Part of a small language model's weights.
Training: 631M tokens, 4813 steps.
Each number is 50 + 12 x the weight over its row's rms, rounded and kept within 0 to 99. Layers, rows and columns count from 0. The size before them is the row's rms in percent of the matrix's.

# o: layer 5 attention output (transposed), 448x448, rms 0.0345, rows 15-18,79-82,143-146,207-210,271-274,335-337,399-401, columns 0-111
# v: layer 5 attention value, 64x448, rms 0.0322, rows 16-18, columns 0-111
o15 101:19 54 52 35 48 37 48 52 24 41 62 77 30 35 57 42 61 50 48 28 35 42 35 29 54 45 46 69 43 53 34 50 53 59 71 29 57 66 57 69 60 43 43 48 55 57 66 31 65 32 53 61 46 44 55 53 36 53 54 54 44 46 47 56 47 54 61 33 62 40 43 57 33 52 59 50 56 53 57 51 54 55 43 31 72 20 54 41 42 59 50 65 44 66 41 61 43 58 73 65 44 57 53 36 53 41 48 65 62 62 61 52
o79 092:26 70 50 54 40 59 39 60 57 40 55 58 60 58 48 62 50 55 56 37 56 36 42 55 55 35 48 46 62 44 44 54 55 76 53 30 51 49 36 47 70 36 35 52 60 53 65 54 64 34 64 55 41 48 50 55 51 90 49 62 54 54 60 55 42 55 29 61 44 61 40 51 41 61 59 52 50 56 48 59 59 45 57 45 65 45 24 53 69 50 40 50 35 60 46 43 42 53 32 50 58 53 49 55 63 45 67 65 53 37 33 46
o143 096:58 49 56 50 51 42 47 46 42 64 53 60 23 53 64 59 75 31 66 29 49 36 34 47 61 31 31 44 49 43 84 52 37 39 54 26 66 56 40 61 54 48 40 51 52 47 73 21 56 61 43 47 47 54 33 62 55 57 63 68 50 39 44 30 24 28 37 49 49 48 66 49 62 61 43 35 55 38 55 59 64 50 60 68 41 29 31 50 74 52 45 57 21 57 34 36 56 67 60 53 52 68 48 37 35 66 42 72 46 52 39 41
o207 089:38 54 34 47 38 49 45 43 59 57 51 49 44 30 46 66 44 37 42 56 63 43 67 56 28 64 42 23 49 48 58 54 45 46 33 43 34 65 42 41 49 20 34 48 32 59 47 38 56 62 43 60 52 44 56 62 41 45 57 42 50 32 72 16 59 40 39 43 50 56 69 69 54 57 52 18 55 52 43 35 56 34 59 35 53 46 50 55 57 30 42 60 35 52 48 45 59 49 57 38 51 72 51 59 38 70 52 52 70 46 64 51
o271 095:40 62 35 50 56 39 39 66 52 73 57 56 54 31 70 53 56 29 51 53 43 45 55 63 51 29 27 48 44 68 31 50 47 62 50 41 69 82 33 58 62 65 41 72 33 40 58 44 51 29 61 75 69 39 60 51 30 49 38 51 71 45 29 52 47 55 55 48 73 57 45 59 59 61 52 31 63 46 40 64 44 50 50 68 49 51 49 60 48 61 48 69 53 42 50 54 30 48 79 71 49 55 45 52 52 46 47 37 51 33 41 40
o335 092:38 55 56 38 58 35 46 47 50 44 55 60 32 31 66 49 67 60 63 28 52 12 64 53 53 51 75 43 58 63 47 76 44 32 25 23 49 60 52 60 49 44 36 43 68 44 78 63 77 46 53 67 43 56 54 52 45 46 47 56 36 31 50 41 60 23 46 49 36 46 77 61 51 63 48 61 60 33 38 63 75 39 68 55 41 54 33 61 51 61 51 73 53 42 36 60 61 32 67 26 46 57 29 46 70 44 63 44 69 57 53 74
o399 125:36 64 42 73 48 35 62 32 44 53 51 38 60 50 68 57 52 52 44 54 43 37 59 52 87 32 43 37 52 57 42 40 63 53 34 31 74 47 37 57 60 62 56 33 68 52 57 60 44 32 37 65 53 49 44 63 36 67 30 48 61 49 46 54 30 54 50 59 45 67 46 57 43 65 61 67 47 55 48 59 47 49 69 65 64 67 32 58 56 64 50 49 53 66 52 38 52 74 69 49 42 44 49 48 43 40 58 66 59 50 58 53
v16 102:36 52 32 49 59 53 57 42 69 62 38 43 45 47 67 41 54 60 70 41 60 64 43 72 53 44 40 55 66 51 41 37 37 37 66 42 24 66 35 35 48 64 38 59 51 47 38 41 34 47 63 35 55 26 56 32 33 35 61 42 40 55 44 48 51 69 60 78 56 49 33 50 25 51 46 41 33 55 64 38 58 57 63 45 51 51 52 58 34 36 43 58 67 70 36 43 32 50 62 55 58 43 72 54 54 51 38 70 38 44 52 72
o16 100:61 26 37 56 51 70 47 51 59 57 48 51 46 53 46 48 56 34 45 47 39 78 49 37 80 54 50 46 55 46 42 69 62 37 38 67 74 34 38 59 45 78 69 46 36 59 50 52 39 42 55 42 51 24 65 53 71 48 41 41 58 62 51 50 66 56 66 62 69 71 46 57 38 29 28 77 73 60 46 42 53 70 44 33 48 34 44 57 53 53 51 47 64 56 47 56 66 44 41 61 55 60 58 73 37 43 58 25 46 54 42 40
o80 095:41 49 34 52 53 53 52 56 52 58 46 63 51 52 48 46 42 53 44 62 34 71 61 53 65 72 40 47 69 57 48 33 48 46 49 54 47 15 41 71 52 54 48 59 47 31 50 62 41 30 31 65 56 48 41 32 34 54 71 56 33 57 56 44 38 49 46 40 74 49 39 53 46 60 27 55 67 45 46 46 51 69 38 45 43 56 45 67 49 30 46 48 46 54 33 33 47 40 62 54 45 72 46 61 56 38 62 43 38 74 52 39
o144 101:64 62 51 53 58 52 67 65 55 52 47 40 48 49 53 30 55 36 32 38 38 44 65 48 58 44 62 35 27 57 52 46 34 67 46 35 73 49 43 81 55 69 49 49 61 72 59 37 45 33 45 57 39 44 34 61 54 43 43 48 54 40 56 46 37 38 55 53 59 47 56 64 47 56 56 35 57 45 34 80 65 29 35 71 45 31 43 52 55 54 38 64 46 60 50 44 58 50 60 44 48 65 27 29 32 56 49 61 32 38 34 34
o208 098:61 48 37 56 57 68 45 52 47 41 60 55 45 37 36 60 51 44 58 58 49 79 44 63 74 50 37 39 60 72 72 39 60 33 29 77 66 63 30 81 33 69 39 53 51 55 72 61 66 43 42 47 83 53 65 58 30 53 57 52 67 67 48 38 42 48 81 43 61 59 69 55 47 50 31 61 47 53 55 54 36 57 41 52 32 27 54 54 38 62 51 66 64 52 50 57 64 42 43 45 27 51 28 61 30 54 42 58 37 44 22 50
o272 104:53 24 56 44 55 51 50 31 54 45 63 56 48 38 32 70 65 40 54 49 43 66 41 55 41 33 54 45 62 44 52 68 58 44 47 77 75 42 52 55 27 63 50 55 43 52 66 51 54 59 56 43 34 47 46 52 65 52 46 37 52 65 58 67 63 60 56 64 60 37 55 55 60 34 30 54 65 45 49 55 48 57 45 63 53 41 39 54 77 51 52 45 32 56 47 33 61 38 15 70 37 43 41 43 35 60 64 45 49 40 34 41
o336 098:17 44 54 59 51 56 37 63 62 40 37 59 56 46 41 40 50 36 51 48 43 63 57 38 87 63 26 55 72 44 41 51 46 35 36 63 45 54 57 60 43 40 50 37 58 29 40 61 37 40 48 54 75 49 63 29 47 58 55 60 51 73 34 43 57 58 58 27 51 56 63 44 45 44 48 52 66 62 56 56 50 61 28 59 41 48 63 44 60 53 55 56 64 46 49 34 60 56 53 51 34 48 17 48 41 40 45 48 35 46 50 55
o400 117:57 37 44 49 61 48 54 53 60 70 53 53 58 61 59 67 48 36 55 57 21 31 58 40 49 58 54 42 46 40 55 32 51 70 41 33 44 38 55 54 54 50 68 67 29 46 37 46 53 59 37 41 67 48 62 31 74 49 48 52 60 58 46 33 46 44 51 50 60 48 48 35 71 44 55 50 57 44 45 55 48 48 44 51 78 79 46 41 40 57 52 42 74 63 35 34 69 56 58 47 47 64 64 59 41 54 58 53 53 49 54 58
v17 101:35 49 67 61 66 71 42 64 34 47 37 57 46 56 62 61 30 39 51 65 41 62 57 46 48 21 63 37 48 44 49 64 38 49 47 65 36 48 49 34 65 53 67 46 66 39 54 55 37 48 41 34 38 51 70 45 48 50 54 53 29 62 56 54 42 38 64 51 60 50 49 63 47 48 49 50 43 60 59 46 73 48 39 56 41 75 52 46 38 52 35 52 60 47 43 66 25 49 53 26 66 52 25 50 58 60 51 43 54 38 63 43
o17 096:65 48 57 45 56 53 57 74 62 40 51 52 56 56 21 58 58 61 55 38 55 52 60 45 43 53 43 49 36 51 54 42 51 58 38 50 25 26 30 33 64 44 38 58 44 55 57 56 61 39 42 54 62 23 61 51 49 63 51 60 33 64 44 58 68 60 60 40 45 41 67 71 44 43 44 43 32 32 42 32 72 62 45 56 45 41 72 49 51 43 60 43 82 43 50 40 60 37 55 40 44 64 57 37 73 48 53 46 51 46 29 45
o81 095:62 45 62 65 55 39 31 53 56 50 81 49 47 62 56 54 57 66 53 46 34 57 85 47 39 49 43 34 48 57 38 49 26 51 41 45 53 54 49 29 46 60 34 49 36 44 56 42 60 37 41 76 66 52 58 43 49 59 48 60 29 63 47 55 47 54 26 59 34 35 46 38 39 58 37 43 51 22 41 71 28 58 35 44 38 50 63 48 45 45 44 52 42 53 57 58 62 32 40 71 43 58 53 21 65 53 33 45 41 63 44 52
o145 091:34 39 52 49 44 33 33 49 41 57 71 46 67 53 31 48 54 57 66 53 25 12 63 48 60 44 44 58 49 55 48 43 60 21 31 52 26 51 39 61 32 50 52 57 33 67 67 47 81 56 43 71 43 40 67 51 40 57 47 35 31 65 60 73 25 49 67 46 40 53 51 26 35 45 49 50 57 51 35 52 73 42 44 43 55 52 56 61 58 56 41 56 55 59 45 65 57 76 53 43 53 67 48 46 45 34 48 53 55 80 44 38
o209 100:63 27 60 56 69 46 59 51 32 53 72 54 32 62 68 35 69 84 39 35 40 36 45 47 46 41 44 56 38 38 51 36 40 22 22 36 38 52 39 55 50 56 34 55 58 44 64 38 66 38 53 51 60 50 50 54 41 52 40 29 38 52 53 38 50 49 54 35 35 45 57 23 36 64 45 45 53 40 46 66 49 48 31 39 44 44 28 50 44 42 52 45 39 60 57 48 50 53 53 70 50 36 54 60 43 52 40 52 61 67 60 46
o273 100:70 41 48 43 58 58 54 47 52 54 38 51 61 55 45 47 58 59 35 55 59 70 45 55 48 58 55 48 58 53 45 25 63 38 40 49 19 59 20 52 57 51 42 48 63 41 61 73 53 53 74 41 61 46 62 36 38 45 41 37 36 38 57 64 57 54 50 34 35 33 59 53 36 62 48 54 49 33 65 39 47 65 44 42 48 40 40 40 54 35 61 60 56 50 71 27 66 42 44 58 34 37 46 47 56 35 36 47 41 72 49 66
o337 095:54 47 79 39 48 52 45 67 53 56 84 53 31 54 55 60 45 54 48 53 30 54 57 69 40 41 53 56 53 40 60 29 59 25 39 56 40 53 63 34 41 42 61 72 42 43 59 32 54 36 42 71 54 50 73 59 61 71 66 32 36 68 62 37 42 51 37 42 49 62 54 58 43 53 37 50 66 25 38 54 35 52 46 34 47 42 17 48 56 50 45 42 34 64 55 68 44 48 72 61 44 27 45 66 46 47 30 46 42 58 52 47
o401 099:53 47 47 53 56 70 25 43 58 54 60 49 59 62 40 56 41 69 37 59 40 34 47 62 59 56 76 47 48 25 33 52 37 46 63 32 47 47 60 34 62 54 20 45 40 39 66 49 41 61 50 42 42 39 55 37 51 45 46 41 46 74 73 57 38 50 80 23 48 59 60 53 40 45 49 36 59 52 45 48 46 58 54 50 43 48 49 58 41 44 52 58 49 52 57 64 50 53 33 38 33 58 45 65 40 40 46 40 53 71 41 33
v18 097:54 40 51 81 34 68 67 39 37 45 52 43 70 34 57 58 23 65 36 64 43 74 62 39 31 54 54 37 36 32 65 47 45 54 41 35 54 63 51 69 61 39 34 72 62 30 38 57 44 42 37 39 66 57 34 36 57 59 65 60 42 48 42 73 52 68 47 50 51 44 38 44 47 68 44 56 55 69 34 52 54 51 54 66 45 36 59 84 63 54 55 55 61 44 41 57 56 56 31 39 60 55 72 40 57 44 51 63 45 48 46 26
o18 100:59 53 57 59 71 56 54 62 68 51 52 47 56 71 63 69 60 39 68 51 66 52 64 40 31 65 57 31 37 61 53 45 57 64 52 52 50 19 55 67 35 73 55 48 42 36 63 36 54 51 59 50 54 40 47 47 64 58 63 31 59 45 54 59 62 44 47 67 44 47 67 60 58 53 45 62 65 46 56 29 64 59 37 42 61 34 72 53 49 35 72 63 38 57 70 43 39 53 46 58 53 45 62 41 61 59 45 41 45 44 61 61
o82 088:49 26 70 54 35 34 54 47 56 57 39 55 40 41 53 48 48 41 58 58 59 47 67 47 50 27 55 47 45 69 54 31 27 56 50 41 54 63 41 59 55 46 37 39 69 59 59 31 62 46 67 55 49 71 53 46 50 56 56 61 39 37 62 49 62 31 27 33 57 39 55 83 33 61 60 40 57 46 49 44 56 38 42 51 50 50 55 59 44 52 58 62 20 58 62 38 48 55 43 66 50 56 48 29 39 49 53 58 58 46 58 35
o146 091:66 41 39 33 75 57 50 64 61 31 72 62 61 53 33 52 45 47 67 61 65 61 61 54 53 30 46 62 66 58 33 80 56 56 56 65 39 34 63 48 55 46 45 41 55 48 67 70 44 68 50 52 37 46 44 55 28 64 54 27 58 51 42 32 46 55 45 52 37 34 65 69 45 42 46 47 72 48 83 56 55 41 45 34 36 64 47 43 57 33 39 43 61 35 64 34 66 41 58 61 28 49 43 46 33 49 51 63 54 59 45 43
o210 102:63 52 42 46 56 45 60 68 43 45 55 62 54 56 67 72 57 45 49 44 68 50 47 27 43 59 57 66 39 55 47 55 53 46 48 49 45 50 68 41 45 41 51 59 25 44 54 45 59 39 45 59 55 40 38 42 49 68 58 53 57 48 39 37 46 51 50 61 64 56 67 68 57 39 25 58 63 50 67 57 54 43 50 61 53 50 66 51 43 46 60 58 33 44 73 69 42 52 70 65 23 56 65 53 40 64 47 55 60 52 60 75
o274 094:48 27 54 52 56 48 38 54 46 50 70 62 48 52 65 61 66 68 44 46 51 45 31 68 50 50 57 54 46 69 17 62 56 47 65 59 36 39 55 44 60 54 42 55 57 65 63 37 56 62 62 47 42 53 64 53 43 55 56 43 50 67 60 64 53 57 68 59 50 50 68 78 67 55 46 41 41 45 49 29 71 53 35 35 56 27 71 50 41 59 42 47 45 41 55 49 68 65 48 56 50 29 54 54 50 70 41 48 35 38 41 67